Part of a small language model's weights: width 512, RMSNorm before each block.
Each number is 500 + 40 x the weight over its row's rms, rounded and kept within 0 to 999. Layers, rows and columns count from 0. Numbers have three digits each. The size before them is the row's rms in percent of the matrix's.

# down: layer 4 MLP down (transposed), 2048x512, rms 0.0516, rows 1205-1304, columns 448-511
# up: layer 4 MLP up, 2048x512, rms 0.101, rows 1206-1305, columns 448-511
down1205 105:531457460535450512493514527488436502537420476508469533537474606513479506531512498506475531431466464521542485480487527519445507440488505501518427427433460551468544616504582469471577470503477524
up1206 095:559495489486484430402553554552507477578510524482422537515575597544452468501465544446487523552537566462537514478476507556507567564492494578533591496512517562451462504443473454480516526411468540
down1206 099:495487459485498462427498479434460493564528495510487500518488430509494477545496527502544494421525569485565515477462506523503503434545463559550589479462612480480551530488443463560482551523512511
up1207 093:444523574513503526485491534563397447553500512540531501461509475487515444514451478449569461510480431513518511550517501484491448561535436601559525423541484445561506489480518541482516573476574485
down1207 093:531461493591509521558503515510581475473557560504418495510547538565491516547448484436450505529549515499470496487514463431551537550459407426498568487533505515523478513457529515492517526514597452
up1208 095:446484403431477486575526487593459496489449500512488500542510511427461465518492537472471537525535468532456513437493548507507463522486505408667509484497552524473445468504508555490527535567440515
down1208 095:516510519438516534504527450533461410497509491538493481498565451478484465555543468437529451543482525530491518470552516380444579521494533502599492508476519499550535493561405466519515498479490557
up1209 102:484495486476422484532530475568517564446473468519523431499492491523474529469578471437474536455559478462504471457530477461511430475464485534530529519502492558473441487476469523529490466526500541
down1209 103:533493504483450428507537472502483436467471546453486499440499440550435465493535517522480482505439540522539516516443419490484527469388533483497498404556457484455506474555535489508530509481546603
up1210 103:490414535430562548536514535486455499421469553493499484455482472480489443523529528543540456458499513539523547494470509556527481493523484535526472558447514542478512490486513525457518383530577562
down1210 091:528481483477512458553516465504583493527562527578525496532439527524470509465547535421529548457453532471526535476489582546585597492531533465539442478477501482534558513496492475449574460473449452
up1211 084:511499535497483559529475387493476513521527523486532481526574476560478483513510540489494485408517498461460432488452483532473543563537434577503544491527523478533620424461482547481498430528466489
down1211 085:422517402562527471506483523533511482506550483540461571539450497507525504501449445419474522461495501444545546475559535537486556454540576616581465401535459530496523541464468559532538552547474503
up1212 124:498513510513518571491518492510548477469532489483483475428448512513459478513480561453477513477476535480464493470468494510469533502467474470535553447487478518477507502527405492518528514472483524
down1212 112:441512460487539484515527496478542431460481380476479480511501502552495520482494503502414510491532544520464514525479511485460490558429459460482539517496527457530505560523476455490587464482524495
up1213 107:441503520538504558486583509499450520494407543494545503557467529494516474470448550512493576517483527474495483564487507485493541470476478562478465532505483463520565445444527466431525497488515527
down1213 110:518510507540553570476520501520453477499515557572527540459532542479520517461493552489511457532425538418443521556537473440516525436506475511566556525578439546436476493490488501469554515443537458
up1214 090:526576425576499428521536414523465506550486490545448500535554549491505525523462490512479482512427461512486500478481473452517489549473501561440517616490493471489421456505535489541431489521472513
down1214 088:485574506430477584511460509504469600463517593508458466476466506441469508467523424488487453403505474456488477482455490395480491518483464495462541502533516469468531477567531506515482457532504523
up1215 107:539555527467415481522501476485534463508458436528501504558520438511508467527515486490412504489482523547475521544482486502473524572472528461522493506558480464509549495477545493539552546522543539
down1215 105:485479510568480533419519412487501490481503537465435569527456512464506509468470499558478504515534533496500518485535508519527473532450505495425536537422559482427512512472524472467513506541523571
up1216 105:542507502474400460533547507531489581523449517534524502498494526572475521521570573557509559492475471480594548394491480489509495529463462497520517416479504467463509519507459488513509526450509467
down1216 106:496509460508528434517559524487488532529467511490520481465526531442527493526577511487484555499484492496496527399492468443520529554519504484443415533486465443402470531500538536534441477432560456
up1217 104:501510529488433462512432518561572602576500525503484516531558492541498474522538502489586502438513477559541492535538498483437539472490532449504501507462449536505513501523550536526465458416567476
down1217 104:453496472583518483524590557508449519465511442527482529483458549500490449494531452532512519499486544474508524466499530457482531505551485495470516445579534443559476517517552558527561491473477440
up1218 110:506481455580507526463444521435550553494498474549502491523473487472458469503557595526485566557514526529502482494600573499440525505537490564519442544545471510569475454484507452541488559531533503
down1218 111:542423428588487495451555442455512453515465558562506516395481504469513527438536493509444488509465422534478518553508465488459541512495483508508494430497449447489548523575508533509526462464497505
up1219 106:494515480504469485445505504516456531482388462555541471515441469446488509590552492542578481497477556516475457462586513423539468484502501462435488518521491489507533464420489482529453438507490522
down1219 116:500539546525445542556550464532526507425523452492486386524484478502514554543505541506557518545526428423545521493502489510489465537445548436528473571484569521475497500423542424573530475553542499
up1220 096:471465479543608493513496553501480490521495549503476513556512509499526423512537538498547550477435468454585563488525447505509564547455484475441501474429448538557473488600499527554470473449512505
down1220 096:502507552541507576474445488518463581526536523544546468489472522557553485461542445488543520457458456529502558521509468498504570442403492528499458459466466537448503485541525463531446467420534513
up1221 095:512492420443523509478476442550438474516472455456553521482517494494514521505524424465476532489468557490466498551544485527464500446562580455461533513544458528608496488493492469494492495430493489
down1221 096:437497423499510497520440525454486470434504560536562498507572483478528474458532500475416550512503551454535541447549568446540522481541554585490525485541452530508544489538522457498527436481502547
up1222 095:528507538464426548496497503384490475542503572538443459527501534471430515455531459554557439487479415534481487463417569500440471470546482514619491520518457550492453456521496539526431399483550505
down1222 093:489533462447522514504548564460483532556464485559443513488494440505460538523479515504449442481486546524509445484530462432460448495505524533506520423541463453424457492426525564464529497481567498
up1223 095:521526587458408562462454531473469510466476544484448583500500527481537519469583494375499534558485537509539467472443522457469496487507482516584517490528434511448547472506502564466450486475519459
down1223 091:522425521536437497563498470494389455472467491572527477469408476526576455463503506526588441491483489482522477495520563541504532439510511555549501471495518483547477513487429465511426475514392508
up1224 112:538428468501494499486501473532484522570515526475496493475412557517517445488533495581484498482491499539555534463551476528474549528502510502434506450498442450494485484474531499462526493452535503
down1224 110:566497484531513512432493521516491526540458597443467474435377552468509510458492469507480481515506488450506544483496479468552517467458489410542467516541592495453468524513547487463575468533538498
up1225 092:530525535450543540521574474497490507625561463577393456491430541543541539476442479409550497437551446521466458529484493470427497457562532427466557506521501530487545421450511493541552531562424458
down1225 091:553522507419494582453485568615561511502471451511490407536559479472496492500504455500538495503507542528459453545489467485410414513479550513466531465467571486498510550562481450474448555502560478
up1226 083:511469505523453471467480568456531501567535575544486577495511529527529538522448460496544503480486555519503495495548404556540531587409509510496507562469475509506510560478529506439551486432518546
down1226 090:481552466513485554498518544532551551427548498551497516457441527512519553478502448498465564462501464501512505436455479473555527450495534432482542452546493478533543486414528502456488435470434552
up1227 097:537500496408423501503518460538503591525429549515523517552493517461537475545524597478542489470534490476498457542520499463504462509529446458482489504522493514467561503523527439487472586525498499
down1227 096:460422484557512423505553575532495517512520487563511476506564394571453528546429501498475538537525478428511560547500496435487423474475554437457509497439589531443504520503516525466477484515547519
up1228 091:530576548511509486535484530482479523520557480454591466512440487609470501532516451528529474508545510519491489568472488580423452460504481481529449492510449511435505495425492480519536527545448471
down1228 086:480489467483555512529559571488562526444518496476542515521414553501500465487504475549460527519441507517516568511574519543532554509507503460442473525483471478478465520450536471520521524492523475
up1229 110:513580446581471499482506440558502474503477508535593465589476480513529526521511500487600452533495489516484479499437516470537511484530523506547516452467494473466481471466516507431508545503459467
down1229 114:438508467492521433415483470563445494542490455460503458447449493456503549499457547485549431549495467469534481559492530475536470544513547460530499449429636526469527507462550445539571479508539488
up1230 098:534498385517444505480426449486525513491586431525529443473477435432543486496459464446504513550533580536558489569465498503548495530485501444513527479561523501506457490474475484515495507507534550
down1230 101:485483515555463561505502550465457505504553533485444492510495510513549472507551479483475466463540535446527511484476485484438523501482454529525516491521473501478490493515452486473468436521476546
up1231 089:442502518501511494435555524479550501509552456504540464391543506522497495573538537506535513461497509508564508481490517508465521529564534497542408502466465529536441486532490459535537493479500523
down1231 108:597466477583488529553493500444538584527489514518523558543446500476469471460590523515414506535516479523486555535455478433525525494418492579471478488517458515519476520528532531520492511604557539
up1232 083:551488532464449478548419512521499524479525542571492409570495497485506499488518504473569539510511506480483476590503476503528475566489512445423524484476571600543516532534524455471485435481503468
down1232 090:500502460506478436489479500525604513593513592501531512468486557465510540577455506590541449471525568431570537415516551507471518497496521511472491489451511486543479487598456471489537464480472510
up1233 092:486539489513549508492558467422441471509488541452459464518526546455481457428469466469518491544482475614547449497507528501440507552494550456486499484525480544461475547479537492436439565529559493
down1233 085:554530474488500547451483477536505472490509511535520477537597541538497486442528499535478493433478487510537542502478588490494541507538483507515524430558498527464460514518526576462555496530532447
up1234 097:444467449540486458496524468487508417462501529531524479489492513520485575542434485489504528539537461465453537480460470478475484508480547490537519530493524621539533516517488456548508481516495413
down1234 092:537487526420625512507502498459468468476586460466502588488486507447437447484537434557503413563435470595566560540469513556483484473580539466461540544525481465466464505526547459514567513478519492
up1235 094:455534488487467529483517464604473513497513475543463599535477619491498457501464578472499521500573438491528553474448555487449503522498504463512498547491462504532498457518451544568507493472466473
down1235 096:426569520566537496518499560472515448527559444501464505538500486500499495507480525530527523534508490440464493469368567458467541511546470541481466514477604453418499550550493484526513435455487515
up1236 095:524565570510515496526495578411528483489513506582462471565476539419463491517537497507521518512500506533473456508467446497561517546536463506544557531551500464507494605576543515508571476516444450
down1236 087:498490590482473438549530461456548464493511488498483594420558552490560538479476489447494554483504431492567532527491455513476450486542575473475544507490557500527554595541542494429520457503473513
up1237 096:497479454471439519415483514471426470587505465507547547501506579559458512513500447453548454534506477466483522554508550585514494540488499476528506498516491539437495436473491514489498483507499451
down1237 095:514559447410465514498459515504478443549446517515496599442542496501443472515493439495507545477527580434429510492433476548480419514511490486556494443471542525479542516532484476588507510458515488
up1238 100:469449523456481480424544420592589475538453470437495485586425465553472453528540462431493482476494419557460526493535451543478470520472505542490472494533524530558513507501540472471468503553527557
down1238 096:527536427444502516533455525492477581484426439488463506510530457413535479535539551409517494428478456382528537527472478530592479526544504490524455472526465462539426480482492529450536445488458514
up1239 112:553502515523534517419480474551452491478527466479489504523551499491467454546532498503460553560452499476541569514512500538444480483540465396538504410576472524540477513426485508482495456499458499
down1239 111:535441529528439440536421447514481479431524471502515519472569484470542476518504448499549564602474475513560487506509497531468442436494589454523540585459416496440492486506492513441481492450576520
up1240 104:467489499485504576462478468520465558510471462483484562492500478528513498536500544480539559523478549514530494541484499523508574492471474544508460523584447518531514467436565463478449570456470517
down1240 095:508493572577470504493393498491526552477460485504448455466451522556474486603500519567497482469535444562553475499541505521472477461474521508557540420477501513400489493551501518485466504479462496
up1241 104:448491520494509486501502503540458523501542419461505481498445438506439477549496448476570494431547486585540445506504545440504472530522538470577458505453459563459507454500492465509523457546516535
down1241 108:507510570467518531526531417624502442471506500490464490476504488432462475521536533493523472502436507567472512525517485552537509434531480530435533525550471514409507484494453528511473537508483506
up1242 085:494467438540495597629448501549464476531500469490445501478535506522442497520512479528455439535450444542492522486494453460581510550461566518460592515542491569469496458487523493464445566498479538
down1242 094:515477478461548492517513473496516463548498573562537498451513516518545484456634478460448422529540495524503493461459565473492473538481525513531523489491585540475533497559497546529541561536588441
up1243 105:492470445482495464404464525518542472487510497515543590501522509523579501494475441555513502468445498463475487471540501542510468483487514518506454486489505535537542497516483500540476494528432552
down1243 106:481516479498497488485446551482455539505468518559481471545542503506533441481474490518504529452508580539526516514458470494553464475522541543470450578484551447486503528528420463512544565496586495
up1244 098:424442495470532452533513467480527504482512477502507519493537513568443507569543502482444512470476486565513543506480536538450428585524478499559527466407500549456458525510467552501493581527443546
down1244 098:507519491531528522459524493403600511532510554591460482502540508493480574559499488509503525518551589504591514497500493520529497544541486469435446586499472498533500530508540554510534515556574499
up1245 096:513481518568485467496532536499460550587471385555502527521478517555517517521457552496410479549455519443476514488520414476496538524456508508540483559537517479525492468489505538508506460488466546
down1245 103:518433478501510547563538513469531577552540422530472519516514494475446422541542483556507447556543503497595480563495526436489595480538532467538466607574400444547517485575435560500496555513477499
up1246 097:563444450470571535549516509533499448520459550483524496525427515505416448430556478448444531538519451501517469513492478470542509489535559495564466459520507562464517483540510531469531481452472522
down1246 094:505515502478534538498529542507479555494480552535469533572466513577474470510457504481439604559485455515551508576474528456527514448472502568594475489509610575478488524495471427503554565507506474
up1247 062:493477435482442455509528498497427464524532524481491455560491404508423480500546502560502487484447470442506530440474495536467516471515502511490468539508484469519535461520501495461506468478504536
down1247 054:508546464505481490540475478531435482510502509495542529470510469420537546552475416478514479458561476572511468465478460472445455444458447501473542512549458466490469465412540554478507486484421525
up1248 107:486468545503471516454529571537452502518544505462480518474572480481541507546550503498482500498540448450469550519426480513520573511494562460499527504486493532517474461517534484471496509474445444
down1248 109:497432436510531551475494405508600522408537573564467528536562523467484498485510533577534506519464574519525436488584514493489560495549480533577516609439472422466424556422603512477445579500518481
up1249 091:483537449465491468472488448517480556490550475463509547494523483383498546517464432457437473538483460473446465494528527508496476472508523527479492583503462504476521395380495531529504479488460474
down1249 084:505503483525483470468513536491495532503430515534484479411484554391431512441449523500505468506520465497504523461481498529447545435518503462533482515577481531499555541458525526525517520490480546
up1250 094:429559509483475488507601511486499560516541472505455496544499484496564506550517542467476493461481457495502447475533510511562441504477520516554505470491543452494504464454417538502470498536431517
down1250 097:493480529507428542421439484479455511451507469468488472511500496496486499485481483482394470515517503461519560475503486593544479448463576494441486504557579535495489432476480506529449448453595452
up1251 114:485506509445498565513500420484534520504500484525424501473502484444507563499540496470549546493456471501482429529630531515414503497552446483505561471550510512456459425533534515460572497596530484
down1251 111:534478465543521547534504541519538507490450510524502497468482456515571462490539535557492569553463522474516477483462577515429487467472533499424528583461477480515481488413533458442482531448452543
up1252 094:525405443504540504510479445494457558410507517506529504483495521450505456621589551578522512458542497442539479525523489550472451565502515550545487449457490500504495525494581497519552500490488513
down1252 103:498510454540493514482539497567475445555593511495434491440609460558497483526465476445548510476498454482548562456506464532543492547551515486530422520468474456519548543530465516581488467528507519
up1253 097:463431452451488510498457509520449434483509477547496521512571494464481411532563518565435522443476470461552519454479466533465478531516511563533513516479538447522498463466487459479502466503539601
down1253 101:460550546501498462474487522449583537468442545525463494551516471462519503540554441580496454483515443443454413506528524464425503558536486451525546504517471502540490485544457497515537482520473514
up1254 112:520542562467457555452576418525518473493511508535535402545452529491513522564495570492489491491414504537475504504442455540451446499554536480500467481506492477526486532560454492499488496495579432
down1254 107:517572506481462546532512505510514563430483496512501411518453468485538537564509463500521494474443494539528514464476536440538495495447477479501484515567458510517473510474470460534488456535462426
up1255 089:485484517527557436534469479452539519472498519535509546524563546466476408520544509498512550504477527499470492477463500503528458563519447432581449513520480570551480493474508465506514541427460447
down1255 091:460537501506449430536496492457575410511553419509479510457545486520455529469506507518557480441585511504551468504540433488510511496572512493507534528451472484484474522544525566553469481486509460
up1256 112:523490488479517473452530534474526468483401549526515466421515439468470553570560543557436543511529550472471472484546486477488484512525573552544527459473461464494515461583428470560599488578507474
down1256 111:490494487554539469422564525471480528495499432475483493501538467448398450516520528478519469547432478515497493455458499488513532549461522489471465439436544535540499473492464443491484496521477483
up1257 098:575474412527496430565501497475502448448514528480525377509488462495542476518517521479480526475504554455510543601488521526475524538535510461525493473466475423509472482485485473465500566482494496
down1257 102:507505530538432502588523510461465496487468556526511470487444548517519544532503508456464511451509527441467518466482500591476493502522490458510572537491579505429419529492468545474478617447459518
up1258 098:545528496501487503452436492462452527482531449560469496470572444447466504506500555578496454540530492506478504486439491559537583492483544431570558475560483554554483482551472512577542469466532557
down1258 095:523553512512550572495543548392473535516505511511431493460506461414537481545520492495496429527557552451530503527446481549561511541479494537434464536593580547486561533440536517521538438537502510
up1259 107:462529472603510449509489470563492501499440535497482501487508489511455529532526554494431507478547483530517547528499469465477479522508473549523537501518566564487490498596501502495549516454476475
down1259 096:541532523595517606553547472583417503460488529439569479427505482475457542475518551572494561521533569519537499510391501479496461530474506475486455469477466503506530470555470485471511519512516538
up1260 097:506428478498538457620540545553554456471530467518480513505511497464502453537457509463498491499527475475405522490479547493493519450559560565549477483549534560476481492527441486521496496563539541
down1260 097:556477480511471440424471411574550566510476450414499414490495553445423543483521497489515517511524504446477515522482481442561424400449463462529455508494522536441408511481477508512503549456468499
up1261 098:538469516489452560448523491517458537510490530492468451528449540469494513501529445547536492461493509423460511407538494541475542491562460485504494467493495500500490528467605564438471499461498579
down1261 113:499515500534541507476562490486523558531478506550487501491523508472495462513436530503540533485583485520524464502504575502424480584437550586551431564466487506448549505466494480479564538575516479
up1262 101:502477533492532516529441532489495557541522441489522505410501500546471560486477444495530414441454520474488533482507526475451504452518486504460491481437488523434586465595477482484527494480550531
down1262 100:496516474462523409492514446524557410526442586469460519483488552521582553489555507506505506464477536428524604462483515449487494473539528457461443524507486572439484572547483500530524447540541532
up1263 102:570529441478451538498511474442513496579498514493476430457494479456466559476513498510430470514526565450472487583560449477461549448527459469509520481544537473500468531502470477525418489464551515
down1263 097:470458568487538487538467484535439532449510451460493508547430491535493486498484453548465455557486561469445499514490548486441485500503514383507562445549497510557547493560464534526495567494521541
up1264 096:532523468553572516604517511471467529467486495499467566491529520492383512507477493492534577459505496464530405525583464528550412485513487506483466535541487471481499502494514489497446439519478485
down1264 091:499447464472497485571552416525466514443519463499446603535557472531474495442528477514465514441555537468531484508556548577510430550513491598507444481485441466561508467516525538496475436543434459
up1265 088:479508481507480449513442530505475412552519482527494528473509482511466481437502505443512602505486489465403464548592524511470430554503415486535465431503509533462482527559466561536537501522500506
down1265 097:512564420562501448459498500528433409510498442490537497457492525515489511510484495528548482508469532486499489505465463475525530476462509468473492504487491447518502496459457480483517558411524620
up1266 096:472494409477579501537514497413471511517537426402445545472455463509441552538523452541442543535532559489533511488425515580478500567492487545508483468520519434445433529473591463450488540540577452
down1266 098:489496532495519445559515483476429520525549527530523519459496451529484524516503418455449496566519530533521539459533521516442502498510555485520535522510543490467531547480538540556559521427572496
up1267 092:452451465487463554428505485461523423457481490512495626503455402578487556451490480501537486507518461474486498556459475479542494549461471441500510499536512544498489570512484525477490524499507495
down1267 089:504558535503460432439472481558487469560543535548478554472517501539482487539521498541554444510602544497418465475434491450541507463521539504477377570567514542488465509461600538524487505481494500
up1268 101:515561451557490493517507492560490468478607497550551525484434458477455542472522525536445489509475514503561529571470498515458437516499416503519478506534528485495482530562544476470479452522480514
down1268 096:484528490502514476420492477531452478487555465535534474444480488539535478476528481540516463529540509474586593514502538471513430428473522523486442441548465455471514466482482589495527512502552533
up1269 102:515456562438574466484554571477526520415459482512481509479486597497448520461444519509409468525562509486564478498560501521468529549620523476518480480493442499486539537465501498481495528564523578
down1269 103:550464550513426469438526496476520563441523461475453520453590406464490547531490480537569477494403469446507462472556460548435562526480539521544505447486501492443493493486500502465461570536473574
up1270 111:484496556527498516513479524437469468511485505486516485479477474507461500485495467476547549508480466529449539434458499529574467459553490514515582507523403450509550530467505480496457601504523498
down1270 117:490466492447513512577468566448536540581580566445527532502450497451495476479414534494493517490602444494409490500510491465438520511441515472510488516475546478491483472477481452529531438552505470
up1271 097:496580541456477431559550446546502495496490473468466511479519522526507504514495493521558535475495449498515465430420507514442500616501489578440499498492556548441489490491444525512486487544454428
down1271 100:539500518464510525470495533577585466510549484502493558462549533508469532473413478477490416498571573437486512534530517436531542536471462488473500492497494486475569441471524486441576458499511491
up1272 097:454431440501546473473514413514532429548515507511560514503506514521573542497555480537452516549498522528489517449495475579482460491481475443484455482479507497562517481537480501499508492508552462
down1272 104:392428543575498454429442511538483505550500460491537463481475441509525491580519458533498529462513453473471488476443457427533471497469476491473484450482573465530478563425478543495456555548564502
up1273 111:419522447513433433438504523526543499474471551533465518498535496489496535507440566532510489432469484521522467534476527469476517571540495535460503446451458548493534391490507466508411502536561484
down1273 101:494508568477484506468499473532552469451536518494489486503495488473501452489517519545515522495482488482475540545430503434465466507544549575546542447514467515497435472506463531506513501462514497
up1274 103:528518466558457457444599464508530440506492559470480527574509566537519538455442494506517545451547509495534539527498489489522426489506567549443507456501481491506548475498530540491467527524502543
down1274 105:471476506484494440538489471492517486497478536433539411541485460473501547556528531392537526521520488464553506476518535456510572518594508531430507513481475402514549524536529500422490520406464488
up1275 106:513562467429524426433502438499448442526532540494547475464552513561539505487604399437405474483415533538432507572487489508507467555504492547547448559527472469559478522470558493445468497520522502
down1275 095:542497527491509464525446526504494494444541551480504486482591438522421503489497486488454537481476502481463514566505539520526505424557496466566437487507452453531517463510525518489520484519491452
up1276 110:424507468509483503493539513479458490488404527439502527467551474611468500523487514458442450521422512559523501533441615489477506509493490541549461455509541560531438594485527455415497483552581559
down1276 104:496483485500457497490524458505398514503453498493605496473521512523528543478514445535470472450502521498585441548472515474463507555485461492532543534590573605477532450542441479519478467510483576
up1277 111:467505529537531506528504566602529560477533504499540503547511514559516522498516530516488518506503503458498504523492477467498547476402456544470521474469497489521594516436537511492541436565443460
down1277 105:474513575455566539450465509596483542427489552523493531500553474475496568497502549495499522440450510486516540505475453512504547445540523562470488543509430528547522490464489518514516491512475555
up1278 097:475545430534598481548496542565480466496394449409461437559462459469468506547558502463538475441443490512537439519503448485462468493537503442546526470480506478494462471561448475567480486452548555
down1278 091:507503470470466474505502502459558561516484467542526617467504504491507480518504480569498532492524548528546527482497483520509447515482555488510442508563532388468464467461525569510538497494495452
up1279 089:481454469462498525448562510457469454518540507490479508457494544454493511513560594493502446548536472469455506533516518467539508507506459509504527560538483548577505403517493497477459525500487521
down1279 090:493431468455457576526540489479519432535493502438560519525460511567484466482556508495541484506515466450512493498559409467474455505430469450570510440525530503468445513500426509513482529507509514
up1280 113:448518524484531432452541565530444506528501486489474515446456485474507518455535507504494451415473498559468491604475524512526499538502484481514543441446570477601541523464521510503535522538503566
down1280 109:488479460496465488488531423561500456519495499479446543491527501480481520507533403532505466460533507465500545562470446455559512479487509529494470457478473532518506444438510460529550487471536505
up1281 092:486571460462441511543551512526531461560494534448510487504431484546502463490485481588464514477454501474588486491526541555455515531523552551494546522431489516494443524555474448495520477551540529
down1281 101:493480531515484488524450499527520534517512535548450527459533545462500478461535514550544453534492490504519495526492523470457466492492561490543422526509524485507515493569558483472539479536488486
up1282 094:544416489453491509520516471425476543491469441501482519607531445574459444534485517459510465487534544533565494448571520546545456523435527517460534503539563518459484437585455551505479474497552443
down1282 105:518490546502512520510485507487490446474414548518468466448598470460526472497512472526507471484479485458430539511432443481478472530467514506562468506446748467443496505492545497535583561479544497
up1283 099:502442537483535524489495549431512473527461470491449419514424532463527449468451512463550475498572487475507525536426502468533466525509491573465491529529506587487517559487516544513483479533540477
down1283 092:438495487475478541501466541478531477506476468471493525500524536493503516495541479499462470499497505497558521525521481508507592522447541525512570527525520558400559474521539516498448502530500551
up1284 096:490420423406515465536477542523472526407421610542484537428506455537468485453514510481477482532438502421483486460557498570488525538459510574498497489479458521428540504534533538479512562549497509
down1284 110:497541542515499553489487503533521481498531486483507502486467525493552495471478538506596463458495506463499504506529512499475432458432482403538543486423551511496492582500467472434469489491579484
up1285 088:458591525486502456422463490520471505500491528503450453492455485507596519499530508501542516523497518435524562493560468513494503537516474530494533549524510477484533522450539465457503503522549527
down1285 101:531456504527470506495527548556469512472531529544479465546518539509559422557469583471473466546445511462519516554499478359495535433490542536508500468552549580502470520534489460512493517526526445
up1286 081:535536548476441496437455499521501532499607409506532530480484544465527491475506543502419553526529511485428513492508495494532553510460553508527521430474502487525516518558487526448482459459521508
down1286 076:450457519529483498542514487506497526482467440515501516478495438456499409445481520453482533488512550502499521487470491539533456431538444483525473497540513500512508476494451503460523500442423482
up1287 096:484520497473401504422560541508556430549496561515543474506454483561537518504500550545479499527544461465468549454492492598474524471473544559441535454464552509523551552485497509453522459481466440
down1287 104:460487558405489489498468539536541426516523524510513590483476542476474488510542532516542506529450516447506531577511559466556511510491528502537459574460502417468500461477455451518506551527470506
up1288 111:427526494497493594505482494492484516492471509486575493421454567460581502431461460544520505596493558509498551521470512589540560489518496468573587426476501484420514478522443442485529482502506488
down1288 111:498469534520485493546484548508531479490516537496469520492488490485460469550544543465412536579502487516565582575509536540566557518575576536531500460495475421534460517499520504416549516508452493
up1289 100:571510551506439451553532525530511509477484596603524585489522451428497491542483516510489549517510488558458526482546507533527512510508502489463542558498445577533501537523442465468394523488516441
down1289 108:481469397494493411536428493515518564472436510470459477471464523557484499463501527527510534570437559413500538557486478419467542463495527532478544534562519454533508488480527574523420579548561508
up1290 090:487551472594476526482501509530488528436496452470539636527499539473485524471516488420508473462503522416503473471488549435520521546498474481497430511595553431549476610463531409490533544431457489
down1290 091:500554485459507527522569376464535506449539510481463424467454497508532515456490554434490443517470590584534532468516546424492515466453414466521465484514558434454512482454500470553519534464444485
up1291 096:492475505534418515500548554491515581503511574529486429532591527514458516551510490510474512415501484529551514535501519574539585517540481537443489458551481441506436539483510500413467521495486477
down1291 097:500468448405514474575496519514477493479467547514479504435509507436416441487587466436464485516573547541578454477415539551491537523495467500503507493465438559460433478469487510466495462484508565
up1292 104:463510463467470519441539545592491543517516487541496467472489470519485504508518463420441490506528439455517464485476569620510483487523547461547551520524480503492474562540461552471518450521470606
down1292 100:463539428489494559516448527446445457479536450560505478501432495409475419537536432496446401541570483532519518486483491495572465467532493540515547484519531511419446552573536560553522557533527478
up1293 129:468449460497559508423474425489484573477514528538472553428453511466437484476442497570473525577463509575466498473512524503505578524467464491497517498520505525456512531516529524466468520497495459
down1293 148:501519493497562478499508483510605506495513529528490434558460511462518524522478492535499512511477494538503492551494513581467469543569449507561505495578432528447505531554500544539541511503511457
up1294 084:484493527490532499423475406511567434487520503488458545497476479444514470451487464528572495549496434441624463437476524555592482440482438472481559526526513490492471532433514500489507537465454570
down1294 075:494460503493514517475517461526483514557493492439517525481570519526582537506553450477489529549571449482522476440572493465503569514502516486501494517477476467529510494467520460445480505550457511
up1295 112:588485497539538443447492483570482436512565481533435529511587498491496494502426538497470523550403506483504470461445516507564515491553512494536455457535503574534560502472533426584400543463464517
down1295 106:515451500533448521456511517539509449524529465504551569521454508515474452443453525507463433513436452532481481532540494473426560514516524477556498539543443490445553476526514465513487544471475440
up1296 101:462521453448561458507473544452552517501512503475506545522441513523478518543466468527478495460403472427480515498512550495499493536490465480512508548517521468500538486453493496401472523514466531
down1296 103:475497513534585439598439533545472517516493392562497426461516468423533524476508493516535431461429490534463589498496415533559470491576529517445535472497479426502518482474449434503488467496488530
up1297 106:445466510539625459507461445509560494487425457529450516497527528510426570574503518531521621489496532572512535469460509467489516452536584495552474472541452563500529519483476510573497460474550493
down1297 103:505529499567560545475469405528471470492569538501438494546479469504560518548505482504584497562552424435543468410514522516472522456470604485466521482500511473516530479539504459467556569436459495
up1298 107:573516461489511518502525460484536523501518516502485473410533464513485524539452512475560544514430517424503466526557564599609568528494446485573482455524462490513511498507521533481524479541481500
down1298 099:458493438520522553514497484387457524490484510461506544520454420476456511504501495470517616552479575455496506562494483511543504488552513490460463406545467416451520480460518558537514487440489477
up1299 089:527448529559484494542465518512536543498588566543538484535473523520513527469484513471478509536399451524499513494555509537566448462458538491518482500474506534474519552514604526476575500504460536
down1299 104:505488503571503464522554475492541385506503517545476475525554516486515482466508485463478545506546461533493457480492526568457402514512457452490482498495471579554546538551465577488564424565499521
up1300 076:492493439477453558535555518532446514491551518479542506478504497500471536477523510491509560477497532485534523490482505483548497502559550497543469495505420473541488467524456559502542430470549477
down1300 077:547487540490539510544449568498526489560537424552472529476437475509501521419532487463534512438485504498458571548471452573462541413487536495508464524501509540547497548531533441471500487472531437
up1301 094:522476573521445473523490495616470535545478615475528480473468570479448511504533482518533523482519478494460519471383468501529455521411413529536438465588505536509504483526431535502398448477530485
down1301 083:500473456523452485538547456500540541474563468500471531548549577498547532497490522427538568539482420585499533520519493501485551491505525541469507520468422500589494573461613515489537534478512457
up1302 100:527537502446460544541529537446461500501600479496521513427500488500554538508486539522505560553520469526509431542532528517462567482491517563498448487476517509537502499501474505489465515490505449
down1302 103:449414495498518535525495509506435520497492545487480523404499487524511582608513463537504443465481514452459446518499503507489473512405483517453556500470500480464473523516458434512460555506507499
up1303 095:469561482459528503499580478477489556500431463466462522508463537512483480505483466526483509496547495581449525480487543470450545513529531485464555518482509512500421554480447508461470522472510529
down1303 099:493583479461559446546468451510485479547579512445497429515494511466494530431464561599467546457518479470588478562530543557421421454541502448554489510534483482460471502509582523460453538475486527
up1304 096:591550523519470472515505567473547424524480475498496476469456527447448500478469507479546453537514491524545495487464501558504459482456546533487506442452491446448518485451531469449469547547480493
down1304 097:480505445502428496477484536557460547480528488525441487521572532481557489475432461411507533422521467481567519457533457516486528533493543507571561515499653501447446489521512505517467461454476501
up1305 105:509487433473504565499549451450473482430581498513474540540483487543450541489539569502483489488490516496559531422546504516539419513489501420488478426469499496522514522548538504463519486566464544